python train.py --hidden_size=576 --num_attention_heads=9 --num_key_value_heads=9 --rope_theta=10000.0 --parallel_block=false --lr_mult_o=0.759 --warmup_steps=200 --schedule="wsd" --final_lr_fraction=0.05 --max_seq_len=1024
Each number is 500 + 50 x the weight over its row's rms, rounded and kept within 0 to 999. Layers, rows and columns count from 0. Numbers have three digits each. The size before them is the row's rms in percent of the matrix's.

# layer 5 MLP gate, 768x576, rms 0.0601, rows 109-322, columns 64-127
100:406509471512563542510522545513486524525532472485432369532454556427492504553484483499562485497580493506534432499465538476482563464596413495488552485401519469433556554548484506500479499516554525
099:618519495527471469573463473585542485538442468457363494408448497469489474511512439474488500479457556507519535519471544412479468496505509517573516527420467419511496536444417448408455554521518549
095:509468502489572457539549410501476497526544500505431551480450503413584556552516482443565464518400489544549512520521544478364570524517504462573546440428480508408449546577564496518547504476638517
096:423560493496445553522485516465575527548388484476537465522456449446468476422547475474471513547512501442534464526539489547460543649508501548504461487498457512497490570507521529457478473484476487
091:413499471446453530538478511507549504537504467484468504530461549465484634416523499413534462505519530484501471559610501496464521535494511517421435461536455508475427546543486530488569568515522507
107:439500504490485482486548469483506602558460531512529555580441572375605543576450509551476587525431547470481515532530427490490463525471506488484562561532483421513458505560513497467513512585513461
105:478566471439507605442453506488494526557613481605424572560557469492484553541497587528520405472509545496490561426495506512631521493485518579497438568480433444533499508502429524564492498513426437
106:429577582489542541506489504567490559548489543488499535492499518446472565510476428560505490442434499505503504503503523593380517539469489547432570402476468516544457451407476468521479458573500501
099:507531502611479548468548539592548548503548531567453392458486462566578546530507587508552420475556617487527528453556514541539604543418437532423489535560444617486571506453414520559530561492476505
104:681537495417523548498590493535539564608484524558571480509421564497551438500505480531518487418451383443539441468546503526471444478607521494525467434475490468476521586521567455436485511457503551
102:587520544487525412555599581570484475499478539474455526488450475593595562428438468553492563570533515559512529538551606534509433550463485516500375491519436500561574467479500468431541543467406492
092:464449489448616509447376460525555410448460474450460467493552453467451526506589552504551507558550542466497459494503615561529530499436527491525501355540443480503504465411410469507534535544492574
097:424521428554481516543523519497562525444421505517412504454442559569612514552536507489495447556600470571610520405375481538571450563490520486531515472467584544578492459399516465504535548505514538
099:427550451523561437546600457487464495512437547513507452433473535455543503463556523475499575489472513518506516488513479416457544465487498514483431361494478514532542518512477479582460562476479477
098:451555529490502498557443499533565478460437476553557573515473497442442417517445438485520479484539543522485542503464518455556451550459484545572524468564565510504442378511399481478449488449468412
102:492438569541405532496483451567506519538452427514534512561491445482443600553621518440434557568564531487563571489513467490538471596467530561470486480557522419490528481410598476520439545505517416
102:452545469503510420533514468508465498478562456404464516480494462494470534527455463373500543492463460548523543541514521522491440467529519557488486544497505464480513403528460433445455540562510522
101:424548567387516422544526470533465436385489454468478445420457376540538520516567481437468465446554438459468471491441537493503437534529547447593456500462489514534451601471472441494527416467470379
106:479519503514480551484501387493500488487507452498505521455400497476499413532405487484492519558473445386476422494483477440449538492564518659499528564493422499500493470517494510503559528473558599
088:528488496571497522545440614566557464437430557626523518437467542408369557451502454440495490610508428513453547514499452516449494531526623490513392505482481483493508486531433510511486490474511432
089:472519493545534476456422452593524500561511568526427613495505548496493503578507494479456555525519451553490546528536518461518552537558582587497396481588448518473498518461527528482476523556456427
097:453565518516576558441426552523476435569512450529467515457516447447580532414455565575523521563494550460430591628464452468565446490473543499526516443512527489458400550489566400537489484523459581
100:476519395540536382505523365445522412466549488436523547510386481535423404567455511384491577408488492519422519542504469546485454565472518466515472418449492392480452449593464403503512440478474505
101:501531556567648543529488538614517482596543478487484528406354528461531551515422560502456445526473498424520571467481480485597539525496553468498555540511435481378594553431512473565458386503569562
099:485529469490454511492476482408548434462494524489444502468492461531453385581490495611465477520478541574470449522513481466423618547534485554435444539476510517529567493441534431506562544461434440
095:472527563547551487532512474423477514576539534479489558557501577493443513503513583467645565528473495533429499527544494563470477529453505433442603482566564506501496528489473512551504507542489405
095:483474453416529549518535492516480510553470492545556460577501497533480533600398569394594547461414540500405522524504346519509437365497490540504546463549518550410546563494518458535480551526553532
099:430465476454473552519461569480568494595454478471516446507463468483527543499546454545561484510495502492545479491477589553519503642401587491533541490541487589593513482398480584494528509493542433
088:527600400466444521480498444454550406554496486460601478486476459542461519499497455479599626557514578478567437402452437540489543461524472481455555508458524393535419440494506494538624558474502445
090:433522475602526443555531595521514460406464540575522472457522549501372461498467440451478469510472480448517481505450506439528519550455545450476527494541564518517415460502442467524450467427521536
093:471600536466523433482526467454467488510552492574417426513544459535431509567521537478441428448561455476471431511461544477576545379473488456566459587520449541556565530494507592500454411527536391
099:461503497437528412469513532471498470549503507502396509478413508500539418503467464458486507505445514528459533504496486484606406492486439640529505509551588547439537449529596434413448543503449432
095:483591482501494424429413510595501485492417452557572468547447547459511524557500478495528487567419499535480495486543526511606394547462528504534441432538532555452586562558508510525462438578531533
098:467553539487550484563491371493508511514500490528420552447511487625600489530516468507562474523498433523482489557534513477533503499478493550447465362566435479481577596422504531499420582400558426
094:548540473486582503507587489482504519497516551572482527538491545532539494535498515503542590539493549483463408500559502516495473499466472588506516442534465554593470554412542404567517512529503387
094:452458431529556492460466462564462554564465456541445521533482503563528522533481503530507495595574502477584565471471518549464438555470576487670540492495460470439390515565491548462484574544379471
101:528449490601538474490473461574460444539518600515477534456585566468504470586636516415548478494473502534589475499449398523507516553552400485438432510462489517569560561485457449531554516460551508
104:490545511501454547492484587498455472533610584393416481472444452490464542498474449492463495536539467526514558516422581550518594493511495475455481495449536494532515533450456429508401519572484471
097:539445504489546474485489516456529505503442537507459443415504533522566553446514463551514457395510501485428511500571510512537587507527519487566489550572501528455568566427558525512497596417474540
098:432510553433518422427474581474484537561621459492560455464495521501602438560525495455531495580599589554467498503578497558492564503585576408523550506509532385382474443416551471499477444517502561
102:530425537518642508408535521560483432475575572563548455548540553459484470413477575519527502559365521484498529457500521497569417464562506549555392494489605506563523451374513440600585513439502457
099:465452461430467492526563468553555508490518456498520450495520464496479654496447433540616553530460535573617509508431508559528539463470553445553417501556563460524494569471397474499494433585515474
099:464493494506523543524557541555499466474434455559491504533525540533556508497518326490472438542509444461483532545458505368485491505509436464536502501535460412552508515477488487498544510435537478
092:517526454424429485556479507489495509330514436588511501569459532512482588515506492491497592531400460585589550472531462532481500492499484478460504490594498555470532495439443554581498498510596448
097:529527452508508417546515507529511528501452514424535506493544419472485553425474529430479475520534560481494567355585518577496528517493469407517550608588549573540534558506525467449578538526469446
095:473468528468499519454507379445507525484432462523443560484536536501479470526494491514459447595514503548470503445499411460540496578514487453431517487517460512463518448479478502535526463528511491
094:518470479543567446472547560518553529506481496505574451482464446533412503512508508488565493513567583467430452555503562486453492401505483419520493453476566627423561429551578401444439567494536523
104:526611455511464485580549594522533520438471518581504528580559500464470476548536574508430470500481478575434541383484488490496549483524419499518493454469517528497501481516492472442513514453456478
096:529552566538574487457472487469514450452537474597531453394555543589486548559545560517378538432551382502510520487512576427631527542579551486545442523512450470442448494445610555466487516461521494
094:458550510462520482470474484550487402528532496480439413503567491501602451469557492404452576527491533475602537473489478569510480459469472503565449521593558591416504519515354395545487446529522491
100:532448428439450531435478388467567496555556441443528463423517539535455532559511449399424518498505539566454527482490462482459494452552447533484460473441553540477512453537541596506550550589502463
093:454586480627500447541559552522486528480519555480457459464562516474461500495467465517545516470511498535545468552515429521524470461573584554446477498462540503540498468504425501538508526543433487
108:454480508417482551392466444437538517669501578447505487494486461554518505506564533518543441506523535441461479544538531513434516554433407527454449523639435496517477560560442498526513548445496537
099:529489542507429470578503474571490534478436485455516533458498526528529546532498442538502583581544596451572490589389474498461537484493378494453541549445441491518513498502560513566502512477506467
103:443421521508538472499471522490488549498505486523482507562564504553470546501457560451421566459495553496354521516524594549530510496463550602390477444480529490503542604498561494405523510557504510
099:489505601537459471512426502512497478443562499558516510407492461553493464448516588604478568605523525560506462563541417468450493531478542548505519486534537464545410545505456434540567517434499501
092:506556512523457424459430468544426498417542485476558473532507508425546473524504490469497594509425491564581485429571425536405381516428467507411418455517493518421473470485401411500470513507458456
105:409494461505500436413549470391441508467449495574529532432572496464544564507504560466480532514580538525457554437481468530436531474457540525551500423421471489511521495553432540484456493576453507
097:465493504445508545409513572523480401403450485534521472552501445502587334475434387392486358461501513462604598474561452509463454498479421510485468562591485464479496477472544504560468437499521481
099:494418473409440383398561470516508531582436482475527438357531503523528492438454387503545471456525453540513600538475417451555492570528554487576551542548466494448516573518446620464545488483482474
102:484537467440482443484557481548459454516563621399520414486565496516482560456464502466538554484478479549491447493505485533540621438534475528519475541444628540525575429508510484533372423490507511
104:507426474546479518442384511550507492536524536475434490465524450414522438393563530628529429526447421486481580459447509551519577480500571571468430462426622472471503415536400500525546592437552571
104:530496521480530544509512418482406470443473433484523584587472451541529513503495558523465508444564540515479586613573492447497536504501593502515505466399421489559589517547474527577502517523510553
100:519517599480586477389575493559451573462500499498559500521479484436448539512468463453558443486536449547498529525557495486487436373527506413641604679480420472506471484472481536431546564514501540
095:416477373618489453499457485483514450492540490525492612490438571497521527430530464543570402462548477495544504439475441516457471608527567452477511470532560328432461596511459484538545536546518473
099:436388619514480591382508499526522490509478428441489422493439600494434470492486531492507528430440474467486486520369578518454455540532581378426404510446432390552492538501488507472547437550473511
109:567527525478560504530544445398531559444514443522543498582535468468492381493528510542542467452468510572473470455438502446433463493511480474425496492536581600561504547474503517473512502534489516
092:437587441494476424543453574410602483442524454521495525572525465590518566510461401499473512536602458525424496509461556493559467562508605488480515522485482456484448561457430413486454395457453470
099:551493451498463432542415441448571529522574561417550504520494533534536456440480555587484485467455523471549570505507521421486384436447464465568478424580485523560493585573554518531453507512419513
107:429402560441609503561457487507464605487499531386387581420517476504508622614485449486513495498538435593467619494494622441534489438477430435439575582468513587532508544430607485506467491594481469
095:481507471580458453516492477578505564463470494440550523514486504562497552572562419525558542443495471514488533500432585545440512493444518529492463396551463472452482441485600480464587566407356485
103:464455570434511478464465419413496365487491470487530524445425486545528594600530460528528469503498528546503486510414532491424507507488572496452513416581630531493413502501536449500491517556526478
115:515517456486517494416458537472518519508514533482492614520416503524457500486484448511560477443463496509407587525406455565450486385413536475377445484527544541478483470410454519411507434598547547
105:538572426459556539487411433482437456452552426488413395506556543480489482544552556468634475442563615541540477453524522526471534461553434545492448453469508430472513533504539526422465537514550464
101:536453429561538517482540584504512439541593436499435457483406387473462542499593513454571447586544534498538553503548513531406444429505449525437503566466607534492459516578575463512484452439561458
106:527470554517511390412452543516509560480413547580549529477443414461489477532592463533479502546564533403603546498570512516519515517530473451489516501520560492504544507432481442471520559387487477
103:464565441450518489491620575508531529592544487483515461570427523558523552565519446432545466600414542468512411540463430401471505564437511444457606496524514578495515535514473563521502403558490571
102:477516451501511381387461501501503464628518594495561409497518579498549559563552457493502570513449557488473483509517530497469478558422558464495452399478551503486552513542516505546488582536436441
101:507476547464477575404486460413504498513465452484517418429517458509486469468516537448495526601619536507565466495472497470464505529481477485480455545459527515469533454395581399569486552489527462
103:473450479449485517433572499429479639434447583418483380489454521586574500489474423546494492474569427555424548511510506450521500571481551526512352511430436500392515485568512531622471459541534450
105:543486485519592513471485527442470485611444528508552511530472423505552502431523522535493449512499565557514533496514486464522489603547543480592472533557555564556433485517422419539468508463486503
099:493549524546519469402570437533521494448508553530487447472502498480527580566476471498572446534549477535455471521532466527472487400524497531469504540518466598539551461531535539409582396509549467
095:495499565469457434525394473459520534493591493414500450525421616516429467427488458450426447588459563527516496551474487514496507486464415429530516523402451558454553550481545419442477455460519556
102:435437459468523576523399467431560496385419576481587512469550492459529509534537518441560495499558567537487505490448433503475484462528431506489419469548499493475544613389494516547501466518476573
096:539385462431470528535399499524514572561556569520502442535417530421546533467504437507572444494461529514501457561438500470539459529477485523514427541566494442494539596451563473531509599547578448
093:410412529597523475472542501486485468506448424501495532510545559517533489445487516544516502646555478497486528474584503556519577470526506455507525530532480500539425502473442582530470499463581437
111:534502497490553425533486446467484557482430455545504492552457503483499522461577532513530554523448525522508541530549463485558542418534531496472454484547450512523543549559439462516478630494559479
098:516543557471484526621587463425558476486499489521506465498607523576500491574478549565468524570466424592563426554498458595513492497562551562561529559577527529482473484438485514504530522416496514
096:554401447522507424522588516529517519567434566507453444476475538523552519404515452589550555433468492399541697508400542464463482468499529426444540573500470486467432539369593571481578511430456428
097:464533494466397499464508490452424421525583399495555525588499480506549470467445477448483423504542462481543506554500617453611541492493461536468452536464557414446474495454472461548492472476548453
100:471481407554542485509513450550497507418492468471545455473535515576519512417514481530481505581512451517474528485551536526483563504481468565500481498487543517513526492453515621516583542403592537
106:476533513434537488485498624375413592531433526514491591512463472434486597517513559425578469473483481544494552506524432564498436571548534519498502544596528465485498513449537479386508546509566568
093:523490536596532586506436542608501492504459521563616524446550511538598455500545492560457545481501517481537481343528535480426482503576537473467539543532439434536411580440481517494471519417485472
103:463526500578419539476443437532448527565510502533511602394420487518541533529552466462476520523499408546587573497563446464619505529557451527486519478500513529496567611520534449420549502493562566
088:519616573564533501478457548515436466447521492584368516453486494464492530443541457579453537511508507540441498488485551482529448569590393510625577439518474485485542597428510515486522457561498495
104:455526487433577513471518400499502457517584570516434441525461558493546468470429571546422527433528461461478433477512433581525351536514485558546496442494521590413476497495441451565508525513525488
090:459562522451497481539561438528527479602542379556570444507518602385543496516465526460557561495467562432465560546492470568412459519498503531479570463556465470596450484495469487506510561555482508
104:469464539591492517401472434522467429490501501511586558433410498434524476482569491506447535486501518538567483519514508482464514468578442526543523482469455488483538499487525395515524559488481436
086:569532411460590530498530493502402422487541530523430556544531501498422412465387463464533435471611456529508579498503522573432431581536563526406498508453542394496396546507510488500470451525440600
097:453479442430406473500506580466417591472538535457475644464546482550481438415552524430392554473529465540388442520556508473556505556391561456582453483556436490453535450388527477454570520564501546
092:436596479451511559574495511441445507586420512540474545502489518480453483510487420530428489595471490526489519479541507561470528463504515546515471465531465492488471490546633588502488450477526503
096:532485458568511493534594685442573458508440493596463469419434480483488528493559427522407517563509528518541499535479515529555541468456455509590562521507517495508604442506483471567514525544469495
096:453484481495466528422481515472433384508417493493556477570505499494548547502486487459463466620494549547534514384424489532525448467481472452401526530385467432422552529417533450509498457541568425
095:540482541583502557528483619555531544558537483537521528369563467439530410516581549480520487447470522444440510591484523504523595555511552460541542553524498421497561514517482528480444646513554462
097:431454396549472398569491490541593433537403472500471545550635467549475491432534516560448497503489511566524529440450512500510526545489621513421530614447509467462434553408476524454493556460462537
099:478436469475455564479390540461435549486510586523448551598465513457532532538477521443528428474364554416438493469500543523588517528483487462549495534432459531489489541536528483480444557536535584
101:584489500506487539462525460473466571505424505545402505465471534466505567497420494510468516474431533490453541539551472588544429566404479456531388494576562510454474545442529492497482501489641474
110:575527571480559558446521490600479439480450511615575551478535510469453530520430531429524503510427496460478543561546471449524462377491522571485573547455518520513444460562416446546447460531351519
102:435533480577487445440528446464497546530529563513551570502517398483509525599482535430540429461482531578584454578495510583450555481527515506536468496584499497483528515531453510490415516505503552
108:495503431509559445480538487488603533508595516511566527571400523493557481563542473461550424519509485549442455478473462426525457544450493552557503511431576527451450503500458534447546608523485495
116:421472506472485572473430485458539378466490428508573482402475468562543595460451587448516479467491523476456486480548521411470473472421556527504491489588433462431516511476508522508430476347470511
103:521420493501485450546525555571550514402493487462451502529553532472553538531489503452441615500502511493506474586527478452554442489477558494584401531545669494487406539473559534493568527465471539
105:473550450488488502524386484478431453521460466624590519610505532539446559528543511560610467500502395451514513513479464492524548477521563547520434522499523547469435489535453560481495485578510420
102:425459503558493551502555496543478470569533520474572522467555496530487467516515461564528496507479615519502479480493486502526605504513504463505572599565532604442524554485467413500489420511445505
108:473547462476531489471412411569440498583495529500515484405586459353489585478523527581548515486551568487538499547475479537512553541606492484465543478493595569561526519516388501366496475494544585
101:521502505440468512566482574459530473577536485519475459423460577497436525563494490455446561515539530502423546506547504438454488506474440446416531491496474390549507542433622507469457563545529593
094:563546535572441552508496442527542532518477501524584564404578503443511448421473403500527628463561506460526508455465446484440485566555501443576466506393449521398455567549483425424483502379535532
099:468390489498504432446534529565503529618546531541479477548561503429455477469440477572518458517466561512541485504436517546509469470484539491515431549549542503570493475526435494444441596485497449
105:598462492494508421506547610421459582518471536404475436598482557536547505492429650549520512522583507432429409487511505495540468540520514570510531525429385495485491613536443591497456498563468483
107:435421516520592497491528512543441486529461453465485461575481460445372468453388505469402467548462502569547467464484486483402455487501523422356453491531546480485507466503432495486580502603548495
110:491440508456508528378499525491464479538522494451509509528510492529504426503505517513509504471470511505431554449487485665465553551421575424483458517499498483436369485486537424574530523466484471
106:508586477556581375510445575343557537537437437531526551513463561454478449486523495469480424405444478468475402517493527495492470519495523460433507490549578516512372517494461456434515437577530560
111:502480465546442524470485573527459512668552456447501418563554522565565527509413542497522569464486497592411420491543522510451353393498505458524499509463382479473537534621461482507502537563453491
092:497426476509501446562486522549473503525548545521433615573525600453471450465447431440507425539546541459423516459359613490486519477473445455488558481556525540462567519446589405558588550397517485
099:533553514508538535446521500379501516586468444497540439465462573599525490542566455428488546569461501471431543468559519539512535444502531465497590492481453480444482447539554567475588523501466531
103:469513525544526512537467376469446473484473508486520534426500454535516520463466553594520481628494507501561448428551519496488463524466544497419469548491554515601569547625533551458535491501511522
108:469486476581447477520538533539529558567496568436475496498395462604458489510542556537565572520502525514593464452554531498395549626510471556575478482494398503460463519600508545501476562468472396
100:533479453491495512518518563578475446514553477490499537424533537573533533487521479528488497535466527554557501513591541507425535388554511479457518585534420502452501419598493490461528374561432474
099:485490511455523499517584503484515513490587502439569487570544477511467492446510556491435353486551487562569566530449484414511499380658526402372445552563534449470414456463557586463472568422518518
103:453522571465516401468386599446416542570543471506541571542494551511551558522457491513509530524434493459529507489472474509594476540481578549440479398466605484453518458484532510534516578566479493
102:480495558370545496509478490498475395497424451530442413544604563494466489524534572519416491438554475571588505489525463479518558537533472526439498465566488390482381557501416457542495561466484459
102:444535518558552495508506384543528473589450619542469503516544476506495457572477618489588472460505438486449565588527519413478439390589540493481472445532485437500515529472533456429499431470527565
092:453469522518618464485452505523462487552434518508513449427535443516454503492585580460558497497431487471425382483529510533531455572475573487585620537468443546484455451459575516547435524440578442
095:583399506676515351503516598550540493470541505447582485492463473414516527535514432476485549533553575421494562496462467536542523467360559450544507530578477489494575502457463391526467543588491560
105:562583481551534503520483481624393509577479501587519610372477481478553497509459468447495534426417500534522413491477460499564375491531405431598482549524391492538396377515442489535461525538516574
089:408533511488534486532474491534504420437503526531413436493507534429483379464378539446540525468499483473457453560506467557578392545492509471461524477497490520441431517470585459573475522401481520
105:529518510495558449467438513435480502479456539450498520452496503521496505451405452543512504505482408496528512562451508419503418524492515521503449413591588606588540493444483377513527587490565425
100:472485493468514503385532506507491413554482481471451499452515586515454430479557514479546540559486594542466542438557432516554526444492531504436452560469511401528472455571497456510403503536553452
091:484486578559494499514525575537383498399588448560490462436429421441489541459564550475577499514517593496470619471424500630542554580512499481433477452510471520464457551509511406490535519406509520
102:504505487549569497519545436483588585585378487399448504417481500356451681509435457475480549450441448501486554484533447538518515427579529522586470516437479609387531490495455505521571565406490450
091:511443464475570525515577587548509569539488541526462516501553489512505459501497521504483482529496492445403477543435542514512521480449483554522518623501514493411463428495620405563375548438594548
102:546547526473475460639467523554508525424543552384406637470532519514483507482461485525451545522537480463419453544482482513504350461509472570539576517479516493544517542554509587487498482575447589
098:500527498517533460560524502549569446569456519478482382484587493489459487395551481504577451461514426483593514444474575513512515554537472537457472466564644452391418481485496468504507633516488511
108:509444401543481496499547474406498469541464531615511558461531480522538414435497513491505531493510536380446465463448533469490614493370433448536426469484546471432463498474487465514460509562540478
100:512480543518480420469401550470473524505461535581627522563545488527552488483521586523595427540608540495520479477550455533460551437545500535511557578471636495631463524416485579449494553518483532
101:487518485520562538579524577530536479450584562489546494512475515513514525495496538450514463550445523501609464428453467548477467527514486543537502484519497457552489420524569566501565573594475596
097:554494494517457502480430477524420446530465459480456551385409547483549501552421522511489513443539526520484486534569531570543561505483567479556585524487532449461432505498462526510462551566520574
090:455373582408500426628402528526594532514492435512412496589522468492409507519498562459556547558457544529494469457499522630407517537427468442460462558504532502434504561486523561444533456475489549
097:526468584462574505589447485448507537478550542596532493461500506538456542432443479544526477548469487518528537592468490496607463523542473472467542495577468537498531650506511431469449595505467463
108:539464433514474544505580486445484473421535481493471407565554536495472446455526566500459628508485460497576365485435504420386455519487533445493548421431487530468473446511472484495576533530529562
103:476491438484566571531504473429439518528451439491571499553515571581430503474480589460464457516548471496512597573534397540496464493440475605480490543437537548506502531437554433591526499482557425
099:465556635501551486494474469476519590535511518491443441481524571414451573441538505479510480519509551438534534477394613557515583512460485528599504535562529583368469469502515502538509515534549532
107:465518404556511553496545557557530450455479511516461530518518595521548523591502489483545499432503460476546526587476502540462490454537565426478566549413459517459555472526515412573516416492567556
097:498480500571503496469469576437535504525497617456416560580466544488474422474461527493476409484466530376432517572475445545511470432408464528566511435458501526510470542548465482509546465522417509
101:518449490514582442424466475468499484465513507609542509553371553537565455559539520488450562504521471510548508515558410547404460550510552499532469433345446504543560490529461551516503455545550488
097:511503465481499523504544432425535541553514481533531513454387577526470497549521566502509486594575527494481522594463584419435563513497507521445559473462462443331439481441511506557523434544475469
100:554478442504442499531479556583455531453538463503534436402565460501478432454469477499560483583480494522510526513521486516481591444425469524572454553527441482410530436493545523490427565456537487
095:549523561557500429435481565520541503573530477505521569505504436416582541533514440438460458462503509441537570503442584522534519498467468571489497503516484466359483520486473530500424441487623432
098:424556555483453482502511386512518519481499384495416533524549481448528563456645495438482430616521444567480545484507552572553455447531599469468484531572499433555486514511507450460499562577578562
105:410486509535581497485496463531528479444472482468438463543531483467582625434537524585432562433457461459503458510548527489526478546545530508538472453559514441453460497463480411547452484438491452
094:512563505580576532549477528496458486523497572620482567448509411461479435442511516549450549434401560480520383581536462547563439536488467538472563530531596568496556512533566572556454448485499505
108:557529423473431461397519550541460420549475531454387480544505463453495514468494540428541486535497539457587457481571545459563480528495443518497564506530491494377462498483500484419513563531530521
096:497495461445530438517535440403549434441503468482569483418510561476524480587495544480540525504462466419417497462508533504594424531417502409533469558475455543520464520523438451460502413436588545
100:497491502429444473518517504537467491473443555543471577452503562441519412484498651429479533524473563500475454392560501535474551509503561465555550441525472589474430475571558489539443542550494586
110:442563500583481495431502501552471558483430578521584593599532535487485531526560507519440546487518551536491500467502506496543518505441497469531478483560607511463500515501574537531441444554559472
108:449454485531457554530517512437479496476560493467500512451477424482479535534514456582504498503539525557559550519510444466461466430526478503453476486523586455518478521460417496398466474496470481
106:474531550505563560547506523468457525495489479545521459580446563423448440449501519523430554516513394509534541468486495516482564434510571483490588491481520528376516555421468474452461455541475492
097:492542552528552477510580472543516503428444514509469458494436474477508570487419508432514425510525525542442531546446435543554514494482497475524587424452564472477509480490428497473515465549565525
103:488495515494549412528484603558511528536488548431549568441545482525472616475542457465533499490482552492552545501476489514542426427514565558464482448406462516477412566486534596528536482521483608
094:515543420468543446576531482527551618529545458416581461570498558538463545538571388431412361452596501540522563502548534497500526621458446537564507473462472526535568577553504497498434473483460522
104:469459520506516576500458549474522485532435496544481517525555489516502608460467486479478430505499560442542463424487460506436575519518502536596496511544447431455489574475419546475493409506504429
101:529581446460490533419451486442622537593456558466505588496547511519518524541505505485487569566446464404570519486406455588506487504477469581526493521440521512487453488555564539512564539556488514
099:443488475529524488417514517518443537590510470461588474515479535464539456533493529439495480606523464462425454510486525579478521490375455488536444435546463418500482463481421460488584539442498509
097:472510533545564492463460499425574529440503463545463569535467451517557478476568510489524547410475572518530479533528445578416402492552501498516477489502423539510450536541593486483503514521501510
100:449470564520453471421380601515458533464509501584597521528482535511612433546526535523531512475388546609459585486573458482453510473510459495448518429498478468391493528457536421551587597467427542
103:617506479501533456512554546607540556487379493512499435425502517486497480604495495450459455492435511483571455463486520433419416509463518546640488517526444511461552543488571446528591524488519526
103:528485585465426461531478489566515554577441494502496484428491484482526481504464550554477485541435540513481469436466406418394554487563526610482447565494411472419440627530423520549505541614520497
097:415409399476575429600516507450564413641509521527464530552524499487476489458467523423540530517470487438460496594513510486482440501456457438604440587499516483517562492571517553537429433498512450
089:513490501502510504515533459561465528455521569518516509448448596518448484503540510390548519516534449512503484511422426514464452530554466466511460403501458472466526488526503430517519455321475512
092:540419456480442575429531472566501507551555351483489567437472442476510428479480613544432562532476439563421491408581443503517473569530503504478529453563394462531509623499462524545547562473479365
090:429530498524394458560526519562463508532442526463422493475535552483537508526552541436407479513567494564501589573544521565507454482515492518522441457470518478500507548573583480457469517412457520
098:514490448490501519483591431445503471438412566488477517508567553501463560525518496493589557566457510482445529437546471564438472507453468511455531560529533548493471498517502533479538466504498457
096:599461533439409492418583561533437505439571501538533544446479448526528474558545545528433474500451490544562537463348546536465548540479394475610441549528350530574482560496552523560482428522502568
107:654504534567506468527398518480518534505515538481431553529571502452574525541591488512479577528571457573478455510490498492495587536449473582505430418493479566513427411464429455541406497459534437
094:483547524533424595500407440426542472577505539541509529505500507478434464572490586492523505459536487545518526456448414489415487568454492491369416457552472418513477546440557542521457457473518421
098:475510502505424526504516548486450529442548427477535532595542443444504630442485424415490451460592433603503436510505515445469448562522537490455475597544509541469503477526512574449482517588522499
108:485534442410459578546500509534569467596457558548418435423463505554554562449542452468590390470543450519546434545451486492560575427483584522523529567592503515529490456393377475516543532559560513
098:518489509440499461551529450556505439497469540466448476490605476447404460555531538458482509476549549511534475482608523555481547493405541570561557452549515571520569530477449481585549433485547586
102:457561540489503509499553445437545345501521538478543463549506552483437411455519554487483561556493504442516468427585522449488504535471520562552500519606582474504472536542476453606550530486409554
101:455490495491503558491507442507542492491468436468476595546470537450497468515515449479429424534496536482526513483550566523465511505517476557489564507495478488437521582543443520497513510574434453
097:482518442419564444579597455563500495529535543526465481485507543438555547497488453476493533458512526529547481530593501466479467506554486493413443457524545508521512499377445574569523518513521506
091:472523459515489536580564527587581501462432498524493437511412578577427537476494534422460467575473664509602552458464444457501594491539527499419521521486489569415532449541455503500401398535407431
094:519491523552524589577462443539573478431553490516546394470488553501528526395516506520553547544455504493515553515510454570437487530435577500446555467500494491490462517460530498445481483521460531
094:600454472568508522469500448562483478396492504518489490589486472476531427376513515568523577495440488444518550451449514560477458616492442481502481447513535538423482520446506518460571397534540502
103:490513496482662527567409504587475428542390553580536492584510543515563478446510514442509491471396456517505420425453480455435580443599561589469505396477376470536508628587433658597497566438541513
094:510543503410422536499494517442397448555511450437512572496531578439533445565454537516593408457523553495592517479460434536511486533524408484518528575517522463516593479493605499601505595527524411
091:475563556538517486529509526471516478576450492534500501552469507557469482487547487446499461552493540511597566487524457586412601454462534415494503508453511479554397527600482519530523488504502481
090:598577487520478498446446449482482480497396601516450386416467531531468493381520388574559416497428451423455614545505541574532435658477662541489487597503594480485395490508485518554536492525450485
094:527468421422509443582462541586538526497489537507498545563583471478521570476471417520605507522547482437589492511511537433569498550572476399572557487491479497499489596468528581440551480463616505
097:409404513438527465465537551541470469557538506427449501398577537462486488514559540486475535505575516577423505539556499550475515475421465526540515558580553533429468517498583512472379489482446520
099:519537461502491426529513548567506492470481538535411436413497512578452528506495570474469563506513542514571563498440566565567470393465380486436530521507362433495357492522415469524502481507399381
101:522510593671491500529510493490481465525513527562475597494397488453553515525522522467488490518509421388503529492485458560524461595513479548479548443478501490499519528499620422431547496447499564
097:557489385469608448567461513583500488493453514456618538565507424459514591512512506544487445511566495447463483520433566486439533567507603464455596468371431491519383564403448446530555484512462505
102:535534493367435425482532447398522609435496507430442530528518515503543521486539513546446584464477501419519510478519607536473542524530503507497491514426548495519570551447512440508530512513446514
108:542487399500474494402530490500457549435440539485480528489553471453470442574502487615556438534513464551489501532507454538440517538440533451478533521488495465499472521436373485426426496555525520
095:449542502474437401446593528397548544483441442490520478543499478472564620486538555581565567546436458521578504522491537491489481473524575553547502545496526482465469474500468495361564509443472449
097:498661512542514410498533470506453491464448412434511532541559365443523471455503418518562495488478556435401544469476565466486459469588568468487554381542539550518495527448591444481513493425493396
092:299479557539543430493461434576481534497501540572493501455495452503395573474542650487509543554477538416552460479402402539506476570491431529503399529504410513479473464518536491485455427467478416
097:483517484514427439561445441481500522554407540432558555500464576506415487547583545502499479419428516442432484521589544473453576554488421481532525520504536471443470425476513515543469547464602461
096:557527497526492506455532432511475542517497509545575474449540465491513601528481471440557385458579480493542518574545500440524501542496516472438465423489357566487517496552559515577491442541437427
097:547444488502456531442522429574462512488507453527452527504486507496485551494547493537438505460502576439510465596537548440589459486500491500452483449489532448532565510459516472426497352558552458
088:533432547542572456468573582553480494495491364419518546549561555480434546416562415514509583465566403445407561533483483562429516561512491480583447474560543533535455546473564493558508446519490580
099:446474467389418476461602501534605519537478469476434573532479547472514505540491522613527506533522564458517504550485590577494472472565588447510550541434505417514467643477481392502506407435469491
100:446560480548450508505503410606489452496464608525529575482509418438454590505547491497491538474476526442529486503495488434398420555520542524525441551429592527509504470563541613611481348475482473